{
  "activation": "swiglu",
  "norm_eps": 1e-05,
  "qk_norm": false,
  "init_std_o": 0.0,
  "init_std_down": 0.0,
  "beta1": 0.95,
  "beta2": 0.95
}
Each number is 200 + 20 x the weight over the matrix's rms, rounded and kept within 0 to 999. Layers, rows and columns count from 0.

# layer 2 attention query, 96x96, rms 0.0883, rows 34-74, columns 48-95
201,209,202,214,229,211,181,195,168,185,202,227,175,202,219,195,196,188,188,209,224,206,213,210,209,185,186,193,199,157,204,233,202,161,159,188,225,194,208,173,159,212,154,187,191,148,221,193
181,160,168,185,200,208,231,166,202,193,199,215,229,157,229,200,203,187,224,205,190,188,205,214,186,185,197,195,240,215,213,223,217,168,170,164,226,212,206,201,181,216,190,166,178,161,211,212
206,205,208,196,201,196,196,219,208,189,213,207,140,210,201,193,198,204,194,201,217,197,184,202,198,200,207,207,198,183,202,211,223,190,185,197,190,197,213,205,196,204,195,192,207,188,207,196
204,200,217,195,224,178,185,204,183,203,185,226,184,177,222,215,204,226,164,179,236,211,222,224,215,162,183,182,195,157,197,209,210,157,162,197,202,166,211,193,196,218,164,178,187,170,228,181
183,215,228,182,202,211,221,213,201,200,201,210,197,237,189,210,190,199,195,216,212,214,179,187,214,191,200,193,185,206,215,171,212,220,195,206,207,187,235,193,218,176,203,222,219,221,188,223
208,215,193,212,221,188,196,191,198,204,214,215,151,185,205,201,182,217,185,190,230,199,189,235,217,164,184,185,218,168,211,216,217,181,181,176,233,180,226,184,171,228,155,199,203,152,228,189
206,194,226,233,199,194,180,190,199,192,209,197,155,195,198,216,183,218,180,187,236,181,174,205,206,173,203,184,206,174,202,229,221,185,184,187,185,173,233,194,185,234,173,203,198,186,201,185
188,190,196,217,195,194,166,200,195,200,208,210,209,177,200,218,205,187,200,192,205,198,201,185,189,224,203,186,202,181,188,212,204,211,186,192,193,214,209,206,213,193,199,203,174,186,193,216
210,218,195,192,204,199,199,188,184,229,213,212,196,176,175,207,224,202,204,179,181,211,236,191,205,202,196,192,195,184,194,192,188,208,189,205,201,217,170,237,220,177,200,195,172,192,221,205
206,199,211,192,208,187,221,230,192,217,194,201,222,201,232,210,218,177,214,230,160,197,194,180,187,206,208,205,215,233,209,174,189,222,223,207,203,211,174,199,215,195,230,207,213,213,181,228
190,199,192,204,196,183,203,241,203,181,198,177,228,221,215,173,185,200,194,228,205,203,200,198,191,185,207,206,198,211,213,188,195,209,224,190,204,194,190,194,172,209,184,203,232,203,195,193
194,196,235,221,174,222,169,173,196,189,192,209,166,225,194,224,175,228,204,159,247,201,193,223,207,200,192,201,207,191,213,221,210,192,175,209,201,172,234,184,172,244,184,183,197,203,203,168
167,192,171,231,165,208,204,238,232,158,198,182,237,229,216,175,146,194,216,212,228,187,200,190,176,167,233,177,183,222,218,233,208,178,227,193,169,167,191,207,192,211,175,220,224,229,172,197
195,199,205,238,173,210,178,217,217,164,207,192,175,227,181,203,155,215,197,185,260,203,177,201,176,177,191,193,196,198,227,238,213,201,190,195,181,151,246,167,172,226,175,195,222,193,185,171
188,194,169,226,178,212,219,223,212,149,176,168,225,215,214,180,156,186,223,228,230,203,191,190,188,171,231,168,177,212,223,216,198,168,212,182,188,171,199,201,184,220,180,197,223,221,194,195
213,174,214,182,202,209,187,187,203,203,218,164,222,233,189,205,208,191,192,173,214,231,226,207,183,219,205,197,167,201,214,177,167,177,216,192,233,209,234,205,184,211,200,173,213,186,239,195
198,191,202,215,183,172,221,177,229,171,255,198,198,212,191,206,167,202,222,202,201,228,241,180,187,210,165,187,214,227,243,225,172,223,243,238,201,207,200,218,207,210,205,224,190,169,187,204
175,182,196,205,170,197,196,219,218,183,203,197,210,199,205,206,165,208,208,208,212,227,227,196,193,207,203,177,197,179,229,196,210,214,235,195,193,194,209,222,184,201,197,229,185,198,185,222
181,247,210,210,181,259,180,187,184,196,156,185,178,219,204,185,193,168,184,196,180,197,178,237,228,205,224,207,210,202,192,192,208,212,202,205,201,168,202,183,187,219,192,182,227,206,210,185
210,187,143,226,205,199,188,183,176,184,148,248,196,198,235,159,211,168,205,204,185,200,213,214,174,228,226,201,198,195,190,226,217,186,157,212,181,203,196,221,200,206,196,189,199,242,209,217
177,224,213,203,196,247,152,205,188,224,205,237,187,168,217,240,213,213,204,172,193,150,210,194,241,195,200,239,211,176,197,219,219,209,158,182,163,205,220,178,186,207,162,204,169,208,198,199
214,216,223,197,211,221,196,205,210,224,215,166,221,252,201,190,224,205,182,187,193,184,181,197,205,203,205,224,188,222,171,204,182,177,194,190,206,205,227,175,208,211,190,184,206,207,231,197
191,180,178,218,188,177,232,192,205,178,197,191,217,219,194,188,175,191,194,213,212,250,232,203,179,209,202,180,203,235,218,203,191,224,240,216,222,201,189,221,178,208,195,215,195,177,202,220
177,215,165,191,219,213,205,209,201,191,199,168,218,225,190,165,200,186,186,195,195,192,202,215,170,172,211,221,201,224,177,201,198,186,217,189,176,196,212,157,171,214,195,196,204,197,236,191
181,194,165,209,207,174,219,215,219,193,215,200,206,193,209,205,179,201,209,238,203,228,207,191,169,184,206,193,194,209,220,218,190,207,217,221,230,219,207,213,217,186,194,210,209,227,177,225
231,207,217,193,216,196,190,197,202,222,216,168,181,215,191,192,227,216,171,193,205,205,196,214,199,219,199,226,195,192,186,176,226,218,193,194,214,227,195,202,181,177,209,170,195,156,234,198
167,172,171,196,182,184,213,188,207,162,219,222,219,193,180,200,176,193,219,192,206,232,228,228,188,198,185,164,228,213,219,203,188,183,244,209,202,182,205,214,189,217,210,206,201,200,195,221
179,186,190,173,194,206,207,216,191,169,200,202,242,169,203,212,169,179,229,217,221,197,207,179,223,197,219,164,193,226,206,186,173,192,229,188,207,185,153,220,189,197,228,232,203,214,168,208
188,235,186,193,224,206,197,193,214,218,213,158,190,212,161,213,208,213,165,211,199,205,224,222,191,176,214,222,186,207,182,222,213,210,209,202,219,199,219,198,195,189,189,166,229,210,224,181
199,197,219,203,186,169,227,203,181,211,198,203,221,208,169,223,188,211,211,196,227,225,222,153,201,201,217,181,175,240,203,192,170,218,235,223,231,197,159,239,216,179,226,233,176,180,196,184
187,217,202,236,206,220,200,179,211,194,173,165,214,192,213,137,196,198,207,216,221,185,211,247,199,190,216,207,214,217,173,243,216,169,177,172,186,206,212,169,234,210,203,186,221,213,194,159
190,171,221,205,202,186,176,220,204,197,208,193,203,175,181,203,198,215,190,170,191,184,198,193,184,186,197,195,203,185,203,181,184,214,184,209,192,190,235,206,198,222,221,202,185,174,208,217
207,183,222,171,198,169,179,228,197,205,229,218,199,181,178,239,206,199,181,180,204,207,197,179,206,194,178,199,186,172,197,165,176,223,206,225,209,184,200,237,203,197,207,196,186,175,208,232
210,205,209,170,184,200,169,229,209,222,249,201,191,219,186,248,217,209,188,165,168,220,219,164,203,206,177,194,180,196,220,172,177,234,229,214,201,183,217,207,197,200,206,207,181,193,207,212
199,229,201,243,208,209,211,196,198,184,168,203,196,230,217,154,190,191,223,211,211,194,189,226,204,196,206,198,206,230,203,224,221,181,186,181,192,208,217,166,216,182,197,197,236,214,179,158
188,198,177,205,230,212,215,183,190,173,174,186,236,174,218,155,199,187,224,217,222,196,183,226,191,194,235,200,208,180,198,238,218,153,175,171,203,196,194,194,186,212,193,199,219,197,185,210
190,175,226,173,198,182,179,218,189,221,217,216,194,194,168,246,209,195,187,187,173,193,217,183,197,203,188,198,175,193,205,160,170,246,211,229,210,215,200,229,201,184,218,200,213,202,200,227
176,210,187,221,216,214,220,207,194,181,173,218,180,213,217,171,201,178,213,211,224,194,176,205,202,201,215,199,209,213,217,214,219,189,166,177,198,195,211,181,201,194,189,198,232,220,189,192
186,220,174,211,211,189,227,197,208,190,163,190,195,173,217,162,207,211,246,238,228,229,182,209,218,169,248,166,187,214,161,219,234,160,169,177,226,197,196,199,208,204,207,188,214,238,166,177
196,179,198,167,192,201,200,208,191,213,226,218,218,173,205,207,216,200,201,182,178,208,222,196,197,211,179,199,197,185,193,169,186,226,213,220,208,205,176,218,192,206,217,211,171,195,214,227
184,215,206,216,197,203,226,213,205,191,183,204,202,205,207,186,194,196,216,210,189,198,195,192,226,207,225,185,203,227,180,212,218,192,191,169,207,200,188,216,197,206,198,209,234,231,174,197
# layer 2 attention key, 96x96, rms 0.0859, rows 34-73, columns 48-95
174,216,209,187,215,197,219,197,224,168,200,200,219,213,204,198,175,153,181,184,201,229,176,178,204,220,197,191,200,196,196,218,212,189,201,168,208,218,207,217,229,199,193,209,204,216,173,184
207,213,226,237,216,196,186,173,197,237,207,241,182,204,157,209,190,160,204,194,232,206,184,201,195,181,206,212,183,173,213,184,193,184,210,216,229,198,190,195,222,216,186,226,186,256,181,177
176,187,224,225,209,199,207,169,214,187,220,198,223,221,219,198,193,185,190,188,193,189,208,159,212,213,214,219,194,160,188,220,218,211,207,187,175,223,211,198,216,203,181,210,179,208,184,197
183,217,209,211,211,198,218,213,226,170,202,198,199,220,193,205,171,162,187,214,214,213,179,199,208,197,208,185,197,197,179,239,224,207,203,161,190,214,208,195,205,179,155,213,187,200,166,195
224,200,190,177,204,200,190,184,217,204,187,163,205,205,181,201,210,226,197,236,187,177,189,173,195,243,202,230,177,191,186,205,223,205,175,201,161,227,184,226,192,225,165,195,190,215,211,193
182,218,227,216,203,212,190,197,215,184,213,211,216,222,189,206,183,155,178,196,214,196,207,178,206,183,200,192,180,183,199,218,218,183,204,176,194,214,209,208,201,183,167,219,185,219,196,175
176,211,216,196,203,216,224,183,221,168,190,209,205,217,209,211,187,195,200,205,211,190,204,178,196,203,219,204,166,185,191,224,223,182,189,185,192,187,207,210,206,194,177,205,196,212,199,178
198,190,189,193,201,191,209,215,206,181,200,217,188,178,201,208,200,217,199,219,183,236,185,212,202,198,205,178,203,222,173,225,179,208,181,221,207,188,192,209,195,191,211,174,196,194,170,201
215,181,178,190,206,166,181,202,179,201,198,200,201,187,200,197,205,193,199,210,179,237,206,226,222,186,171,178,242,212,212,199,169,207,217,183,220,218,197,197,217,185,221,174,192,179,175,228
201,194,190,220,193,192,199,204,190,214,199,207,206,189,199,204,206,197,192,208,193,205,200,186,212,199,204,211,192,170,186,175,211,189,194,201,195,210,180,201,217,185,198,214,190,204,211,223
176,213,206,223,188,210,201,214,206,188,203,183,181,232,241,193,208,215,193,173,246,181,195,172,195,207,220,207,184,186,191,186,226,189,203,180,194,169,224,194,165,203,207,227,219,241,239,187
196,211,217,194,181,222,214,209,215,195,198,187,195,212,203,211,177,196,204,208,202,182,187,200,179,205,197,198,181,217,201,212,206,208,208,196,194,192,231,194,185,215,194,198,209,200,180,185
177,212,215,221,166,236,206,217,215,197,200,185,170,224,207,198,181,201,203,191,228,170,177,190,187,216,218,206,175,212,212,209,229,216,200,198,185,178,215,189,161,219,203,211,223,226,195,179
199,191,211,201,169,220,218,205,200,208,203,199,191,218,204,202,183,208,200,211,208,182,179,207,187,215,193,204,192,222,217,192,195,221,205,212,192,192,216,190,175,216,203,205,215,194,193,183
196,197,210,201,177,226,204,210,196,211,211,203,178,223,202,192,199,203,198,188,210,176,179,215,186,215,190,199,197,218,218,191,195,230,201,221,198,199,209,188,168,207,214,210,223,194,206,183
202,138,189,162,210,212,202,182,165,228,223,181,172,232,251,211,246,207,192,190,162,230,212,217,188,189,157,217,257,216,224,177,177,241,232,219,241,224,218,194,199,178,212,188,200,135,228,235
189,239,187,191,162,189,258,188,239,200,179,212,172,199,211,213,192,185,186,208,184,216,190,204,189,222,221,213,163,185,180,195,208,177,190,203,208,187,199,186,210,189,182,255,199,208,203,208
198,220,221,181,157,214,220,202,212,204,182,199,173,195,211,228,190,198,185,205,190,194,199,213,202,234,204,222,177,189,222,192,191,217,191,209,174,219,206,197,174,216,211,217,200,192,193,187
222,244,196,168,192,213,180,242,198,188,234,173,208,199,181,212,205,207,218,184,213,180,177,222,208,230,181,207,212,231,201,226,192,226,193,202,249,220,208,204,188,229,220,183,228,198,237,180
231,229,237,236,168,226,145,203,185,221,212,213,185,226,197,186,207,185,216,156,206,165,174,215,183,207,199,189,212,224,242,193,177,217,196,197,186,174,189,209,200,191,205,170,200,236,175,214
197,236,200,188,188,177,199,207,203,195,189,206,239,172,150,219,193,208,201,221,182,170,229,207,208,191,233,194,191,195,184,221,173,171,214,192,192,207,206,208,220,228,204,159,158,224,183,175
177,170,184,176,230,201,192,200,196,226,227,166,205,209,226,201,210,236,225,195,195,203,218,204,197,173,194,185,233,206,188,214,221,185,245,199,240,203,235,213,177,201,203,176,189,196,243,222
211,232,199,202,171,230,233,184,199,208,213,196,161,209,234,216,193,187,184,191,200,208,171,218,188,221,193,205,204,192,210,168,199,218,196,189,220,210,219,190,186,198,219,242,211,204,224,236
199,219,193,213,184,209,205,234,206,226,229,139,201,203,221,204,201,230,219,197,213,196,176,215,197,201,193,205,258,199,216,183,202,209,249,217,239,195,239,188,185,213,234,199,217,186,233,199
178,211,210,196,167,220,223,193,190,215,195,212,187,223,212,201,175,183,190,196,181,203,194,183,213,245,191,210,166,194,234,199,191,191,195,204,167,170,207,185,185,192,196,198,189,196,202,196
202,192,174,208,238,188,176,188,193,190,192,173,214,185,200,194,200,184,205,201,213,222,233,203,206,178,209,172,233,183,197,197,221,178,209,155,239,198,209,200,213,199,186,199,203,204,219,231
225,232,198,211,171,218,226,204,219,220,200,203,166,204,214,212,207,194,192,216,207,182,176,202,196,240,204,251,174,205,212,176,196,220,198,216,189,216,176,193,216,194,204,237,211,202,179,191
195,179,211,197,191,214,235,197,194,204,193,223,176,197,208,196,199,196,181,201,198,197,182,202,186,204,187,228,190,197,206,182,184,229,171,222,188,202,193,190,186,216,201,215,214,182,190,176
198,198,163,198,201,203,195,217,177,180,225,158,190,219,228,200,196,203,215,212,209,208,191,213,228,186,192,186,215,206,185,208,202,189,218,174,204,194,226,183,203,190,206,181,206,197,233,214
197,186,183,187,196,199,252,182,194,179,192,242,193,203,209,190,172,202,179,202,180,224,177,190,185,178,207,198,204,186,178,202,219,223,168,186,196,219,203,196,186,193,184,226,219,178,201,230
168,211,199,222,213,191,223,203,208,212,169,163,232,225,194,203,165,159,210,224,200,176,198,176,193,170,231,182,170,173,204,228,225,200,238,168,195,158,224,195,196,209,190,214,200,210,227,193
203,197,175,225,214,205,245,213,192,183,155,155,223,194,213,153,187,192,228,232,210,190,221,189,180,184,215,177,188,210,183,221,217,174,213,152,225,203,185,194,217,198,186,190,211,218,212,173
229,223,202,188,194,194,204,187,170,184,187,195,179,205,226,188,196,214,209,212,218,224,197,230,222,215,199,186,228,222,184,211,202,180,188,211,202,240,190,212,205,188,217,186,210,191,168,211
213,182,222,164,185,190,172,217,184,199,216,218,163,198,192,236,227,240,195,194,197,205,202,224,203,235,189,233,217,204,198,200,185,210,172,244,192,213,195,202,192,181,228,184,178,165,185,239
196,198,191,205,205,229,226,204,235,207,206,181,244,231,227,187,156,166,193,199,212,170,214,145,190,171,215,162,181,191,182,215,218,198,224,149,198,179,200,213,192,218,174,223,219,205,229,172
201,223,187,213,205,217,206,196,189,209,185,189,214,216,192,180,189,187,212,207,206,188,201,196,189,175,222,181,209,221,210,203,221,177,242,191,210,183,207,198,204,214,175,205,213,208,191,169
208,176,188,180,200,189,201,190,198,201,195,217,196,191,211,211,219,214,201,205,201,220,213,214,218,212,191,219,203,191,203,205,193,203,193,208,190,203,198,209,216,202,212,184,193,199,201,205
196,230,208,223,158,218,211,222,237,212,215,197,238,241,189,186,159,186,205,218,213,180,203,167,167,186,215,172,181,219,203,214,230,183,232,172,181,184,215,201,177,208,174,245,231,219,200,173
207,196,203,194,182,213,199,229,185,204,218,189,193,195,190,200,191,218,213,175,226,194,188,215,192,206,199,190,208,199,213,192,207,208,192,190,180,199,195,193,184,199,195,212,216,217,205,191
226,167,221,183,211,171,185,191,170,208,207,216,184,178,201,204,240,244,200,186,196,230,180,235,224,227,186,238,227,208,213,188,166,221,183,215,207,233,198,186,219,172,238,163,197,180,197,219
# layer 2 attention value, 96x96, rms 0.0495, rows 32-63, columns 48-95
190,178,249,190,198,203,195,194,211,193,194,233,218,199,208,179,206,226,178,174,189,228,207,214,173,197,195,207,211,175,205,197,198,229,216,220,198,189,201,202,214,227,181,188,190,177,184,204
216,200,202,207,215,208,172,252,200,218,201,189,184,202,216,191,217,183,193,187,228,207,194,203,176,244,182,194,233,165,195,181,196,213,194,211,202,236,169,208,183,180,212,183,239,205,217,243
212,193,195,181,207,191,192,196,195,190,169,208,198,195,231,206,183,239,181,189,204,210,200,171,174,193,205,201,193,164,212,197,183,234,170,188,198,191,185,213,208,199,178,185,225,178,202,155
246,167,176,217,220,190,226,236,211,190,186,190,228,209,167,173,195,205,197,204,222,188,203,216,190,183,203,180,211,204,203,171,168,183,211,218,212,195,160,227,193,194,202,217,184,179,203,224
177,203,209,197,181,189,193,203,206,157,183,205,205,233,199,208,193,212,248,185,243,202,189,239,167,238,182,204,202,200,219,223,202,199,198,204,180,176,214,165,189,251,170,191,225,232,201,205
197,250,220,194,198,201,189,205,205,201,205,205,190,227,190,195,190,212,179,185,182,214,185,204,195,198,211,186,180,213,191,205,198,223,176,190,223,182,209,190,195,221,220,175,226,189,197,232
218,216,196,219,193,195,193,182,215,187,196,184,183,172,171,191,184,221,213,203,228,194,199,191,228,221,196,182,207,201,239,185,188,165,214,228,214,194,176,210,175,221,179,197,176,202,204,203
228,174,165,198,201,187,208,191,193,183,207,174,200,182,204,202,200,171,186,210,202,218,220,192,199,196,200,209,208,185,210,192,172,193,215,211,208,219,216,234,200,172,164,187,204,178,210,177
201,157,212,184,200,200,212,205,176,193,185,206,214,208,195,187,204,229,205,163,186,187,200,210,197,199,179,205,188,228,194,182,196,207,215,228,198,184,204,187,163,195,187,211,186,202,181,179
179,201,194,204,206,216,189,236,204,207,195,198,202,227,193,179,203,223,214,174,202,203,200,203,201,175,217,195,206,236,180,198,197,196,221,214,188,211,201,179,200,190,234,222,186,172,201,211
193,186,192,208,222,170,206,155,188,197,225,228,188,190,229,207,196,177,219,218,188,202,212,181,210,189,204,218,191,196,181,220,194,196,228,184,202,216,224,183,208,207,197,234,197,224,202,187
214,218,213,206,189,218,177,224,213,188,160,211,197,195,174,199,200,209,180,188,219,222,206,214,192,205,199,194,193,169,189,178,225,173,194,212,178,203,202,192,197,219,187,195,196,197,192,217
204,207,171,209,217,225,211,221,193,186,214,188,183,228,200,216,223,180,154,229,211,224,196,223,189,208,192,210,226,181,183,216,198,224,185,214,213,187,178,212,241,185,223,209,214,205,219,210
211,208,207,222,199,222,204,187,210,228,249,195,208,195,219,205,191,198,208,183,208,216,166,201,219,237,196,177,200,175,202,202,207,150,206,204,206,185,226,213,203,192,217,209,175,172,208,219
188,195,211,212,202,204,175,208,194,187,202,208,224,196,166,187,200,201,240,181,175,215,200,218,201,198,220,217,201,190,234,197,204,199,199,178,173,198,183,204,202,186,197,198,168,188,197,221
193,170,196,213,177,189,196,182,175,181,215,222,137,198,186,198,198,196,218,198,219,195,216,200,219,190,167,199,198,205,194,191,228,196,227,188,197,190,194,184,216,213,191,183,183,209,207,177
172,190,186,204,208,194,215,211,212,200,206,203,186,181,215,202,202,226,201,199,204,214,213,183,248,217,221,188,196,168,208,195,194,196,177,189,179,195,206,206,217,173,189,183,238,199,219,217
198,202,210,203,227,204,201,193,188,232,199,174,194,194,211,189,191,173,200,177,199,186,163,184,195,200,170,206,177,217,178,218,188,164,170,207,195,215,217,200,175,179,212,199,192,224,189,187
229,202,221,206,200,212,195,205,201,176,174,183,172,181,186,191,200,213,157,195,193,182,203,201,216,203,197,199,179,200,189,209,189,203,212,224,203,176,180,205,229,228,199,181,240,198,199,215
207,199,192,196,194,194,195,167,195,169,209,221,215,235,198,221,214,219,200,218,195,151,198,217,191,230,201,205,200,232,232,239,188,182,185,215,210,208,216,187,224,214,203,186,215,218,203,182
213,187,204,193,198,198,191,214,216,176,223,185,184,181,197,184,215,209,213,203,195,186,187,186,172,196,224,203,190,211,243,199,194,229,201,211,208,200,204,194,191,177,207,213,198,201,173,207
239,212,223,175,186,195,194,182,218,182,203,206,204,192,234,187,205,176,221,215,185,200,195,199,191,215,206,227,197,205,165,200,193,193,192,173,238,222,216,177,176,215,198,204,217,222,182,200
210,229,202,236,184,192,215,183,200,206,216,175,181,210,208,209,198,204,192,192,179,198,183,214,188,210,189,180,195,162,187,173,226,202,159,218,197,180,210,178,216,215,223,202,198,197,194,172
207,206,211,190,195,191,202,197,186,218,205,201,180,215,171,222,195,181,192,207,199,156,186,205,173,221,194,220,194,220,175,182,189,205,213,210,197,200,227,189,169,218,203,202,194,223,196,202
223,194,180,196,216,200,223,183,220,192,228,210,227,204,192,201,208,202,199,218,189,162,195,225,217,200,207,204,212,178,168,211,190,160,199,198,208,198,219,214,188,210,201,186,202,228,187,228
210,201,212,204,200,210,181,181,194,186,222,191,180,190,184,231,201,181,171,189,219,228,196,164,159,192,172,231,212,205,187,160,229,191,188,193,205,229,213,204,225,178,191,189,203,194,214,221
224,221,216,206,188,186,172,201,228,200,202,204,208,215,195,249,206,190,199,232,200,199,217,185,194,215,217,185,216,175,190,214,184,199,202,203,168,218,179,220,208,216,202,215,210,191,232,232
192,218,208,207,184,206,224,185,196,190,205,221,213,198,191,216,204,188,210,209,206,217,196,210,226,190,194,182,199,185,181,207,220,202,188,201,224,202,180,223,201,180,196,207,168,208,201,199
211,196,224,191,217,210,206,241,211,216,198,184,186,185,219,205,218,179,177,218,211,206,195,169,235,215,187,209,222,183,190,195,180,177,210,204,184,206,175,231,191,190,224,212,221,202,222,239
232,205,199,197,193,184,209,211,218,216,194,198,224,192,190,200,180,176,247,215,201,203,203,199,223,202,206,219,196,172,182,160,198,194,209,187,199,204,198,195,213,212,201,209,199,188,191,212
200,215,205,202,177,189,210,197,211,187,197,218,244,205,198,217,199,196,217,197,227,203,199,208,214,193,220,208,193,179,218,191,225,191,204,204,201,234,208,220,191,193,191,211,184,218,199,198
211,207,179,201,214,199,220,230,211,197,195,197,174,222,174,206,196,177,198,229,211,213,185,217,204,189,200,204,231,199,154,189,189,202,198,185,211,207,212,222,204,213,214,209,198,204,208,203
# layer 2 attention output (transposed), 96x96, rms 0.107, rows 32-63, columns 48-95
223,182,214,179,198,224,182,206,212,211,194,201,194,213,189,184,214,220,191,179,183,198,220,207,193,202,221,211,219,191,203,187,199,191,191,216,224,195,184,200,226,221,200,176,208,182,185,204
223,182,207,198,209,194,191,198,186,199,199,206,204,187,193,191,298,217,198,210,228,211,193,194,192,214,203,205,226,192,196,199,188,197,196,188,200,206,186,225,199,195,197,190,207,217,200,215
195,211,173,178,198,182,194,210,178,189,184,191,194,219,214,178,209,226,186,208,189,183,185,209,221,164,202,190,226,225,206,223,206,202,213,233,194,203,162,176,218,216,178,204,206,199,201,216
209,184,191,243,211,195,216,191,220,196,204,196,218,198,204,192,168,182,180,206,221,188,207,213,167,211,200,155,203,203,213,190,175,210,212,195,196,199,218,207,194,212,187,218,205,214,202,214
226,167,205,172,188,205,235,205,204,165,190,197,200,234,196,203,159,226,236,211,214,213,181,194,184,190,207,197,216,188,212,188,199,214,215,205,174,185,200,187,224,224,186,186,207,228,204,212
204,203,210,189,194,226,177,191,184,209,171,198,226,230,186,197,159,212,196,186,193,212,188,192,233,189,212,201,187,218,190,182,193,190,197,205,206,188,199,194,177,202,176,173,225,182,212,197
177,190,215,211,193,202,201,178,189,160,219,190,198,198,204,236,217,212,191,204,202,209,212,185,223,213,199,198,221,198,248,207,187,186,223,203,182,183,198,168,201,193,208,192,204,213,205,234
204,199,182,213,195,191,220,211,206,168,199,220,166,172,187,220,216,170,182,206,214,212,213,209,175,199,216,174,225,204,205,226,202,198,203,193,201,181,169,225,215,178,181,203,195,212,203,204
220,196,192,183,210,197,197,203,193,214,184,192,230,196,209,209,202,199,206,183,201,211,204,210,186,215,197,198,208,198,208,168,188,195,195,210,190,187,201,211,183,201,209,187,198,180,181,216
181,202,198,205,228,188,182,204,216,208,208,193,211,205,212,225,224,214,193,178,204,232,205,218,182,214,203,206,163,212,197,208,198,203,210,199,219,225,208,183,177,206,218,199,181,198,212,186
225,213,185,196,216,210,197,209,211,209,216,208,184,209,225,200,188,194,207,191,183,204,205,209,208,192,183,219,192,184,187,211,211,196,199,206,204,162,204,212,203,206,207,222,212,177,202,211
198,175,213,201,185,216,200,214,205,200,189,199,198,206,192,203,175,201,209,212,201,213,199,174,207,216,206,233,209,204,174,191,205,196,218,208,209,211,211,160,204,196,204,159,213,196,204,202
202,180,186,231,203,196,207,220,187,180,220,208,183,200,211,193,295,198,194,215,216,200,196,232,191,206,203,196,214,192,192,197,214,215,186,189,220,207,183,227,224,209,208,199,184,235,209,191
179,199,199,201,210,252,177,192,187,197,242,215,204,216,213,183,152,192,194,183,196,213,184,211,204,247,198,224,195,176,182,199,166,203,177,179,232,185,209,212,208,200,201,229,199,202,212,188
198,173,219,186,199,235,184,188,213,215,193,207,218,189,170,172,156,209,185,182,158,194,203,194,190,211,198,181,192,172,193,213,204,214,199,205,200,174,194,194,209,206,207,194,179,188,182,213
211,189,196,187,185,196,220,205,204,168,194,198,173,193,187,248,203,191,207,196,205,229,220,204,220,216,178,220,193,228,221,182,215,208,204,211,190,220,234,180,206,222,203,176,201,175,215,202
206,185,202,193,209,197,200,186,186,221,191,214,200,197,185,205,181,241,191,181,228,191,223,215,206,200,210,198,201,216,176,218,201,214,198,208,193,196,188,198,204,176,155,215,233,215,213,204
176,228,183,204,224,206,177,192,196,219,163,183,241,178,216,198,176,190,184,203,169,213,177,179,211,172,141,170,176,182,183,212,152,193,217,204,181,205,229,211,203,192,235,239,199,163,208,216
218,174,210,246,191,206,211,232,192,164,196,201,192,206,207,198,230,189,178,190,200,182,198,196,211,211,196,197,201,199,201,200,205,178,231,194,212,187,191,203,212,203,188,154,199,230,190,201
184,223,218,186,183,195,216,202,209,194,205,209,212,236,200,221,154,198,206,222,178,184,204,205,205,181,213,202,198,223,217,205,199,182,194,201,205,208,187,185,218,165,217,199,231,215,210,238
209,192,213,192,204,182,178,214,193,182,212,172,192,215,211,193,246,217,177,210,198,215,190,203,198,201,196,184,178,199,209,201,198,207,218,200,196,172,161,194,197,180,208,172,197,241,159,198
165,247,226,196,201,205,199,202,200,200,158,205,193,209,204,201,211,173,233,189,194,226,185,171,200,159,196,211,222,198,195,203,219,181,198,193,213,198,178,220,153,182,207,196,200,225,183,194
232,195,191,179,190,212,204,226,189,215,232,187,176,223,208,184,155,181,181,197,169,192,181,194,219,203,180,200,192,211,202,167,185,185,164,203,175,184,218,196,216,190,154,221,224,211,216,206
191,228,202,197,220,227,213,192,199,212,179,195,225,208,193,207,167,177,226,210,183,191,193,152,210,201,174,233,184,207,177,176,187,182,198,180,161,204,213,200,172,178,193,174,216,169,181,186
204,219,201,218,193,190,233,190,216,215,206,207,208,206,187,182,155,192,181,175,207,210,210,221,216,205,198,176,229,181,191,198,171,201,194,194,217,218,212,243,190,172,215,221,207,222,188,227
221,208,191,193,201,207,168,195,184,203,184,245,183,208,194,172,169,209,183,198,204,194,195,190,220,231,178,232,189,201,190,170,231,212,182,189,187,225,194,202,218,200,193,175,172,204,185,187
208,204,222,197,198,193,179,177,204,223,228,193,228,226,199,179,192,193,213,184,198,183,228,192,194,223,216,219,220,184,188,211,193,214,183,174,210,213,189,199,174,199,185,175,199,221,217,175
156,202,198,224,206,191,186,192,189,219,230,186,206,204,211,202,173,192,203,201,214,196,211,214,215,193,196,192,199,223,212,190,223,200,187,205,213,224,219,199,194,195,222,218,212,188,201,215
222,198,206,222,224,212,184,200,188,200,204,203,203,186,207,196,296,214,190,200,226,190,191,207,200,229,196,202,220,178,191,203,198,197,207,196,209,208,185,225,206,200,191,202,192,229,201,178
211,217,206,198,191,205,220,196,213,210,190,204,182,201,203,173,156,189,209,199,209,198,184,183,199,198,196,188,210,193,198,226,210,207,208,216,185,192,214,211,184,211,182,212,191,199,200,183
195,210,212,175,187,181,219,193,213,206,221,196,196,193,191,203,161,196,206,197,230,184,188,200,193,196,218,208,224,199,191,192,210,200,207,211,207,217,199,209,227,200,216,209,201,193,207,208
194,227,180,212,185,203,230,185,211,189,212,206,189,188,197,187,228,187,207,211,203,230,207,257,194,196,202,197,238,200,187,202,182,224,216,189,202,229,205,231,197,223,216,235,186,189,240,191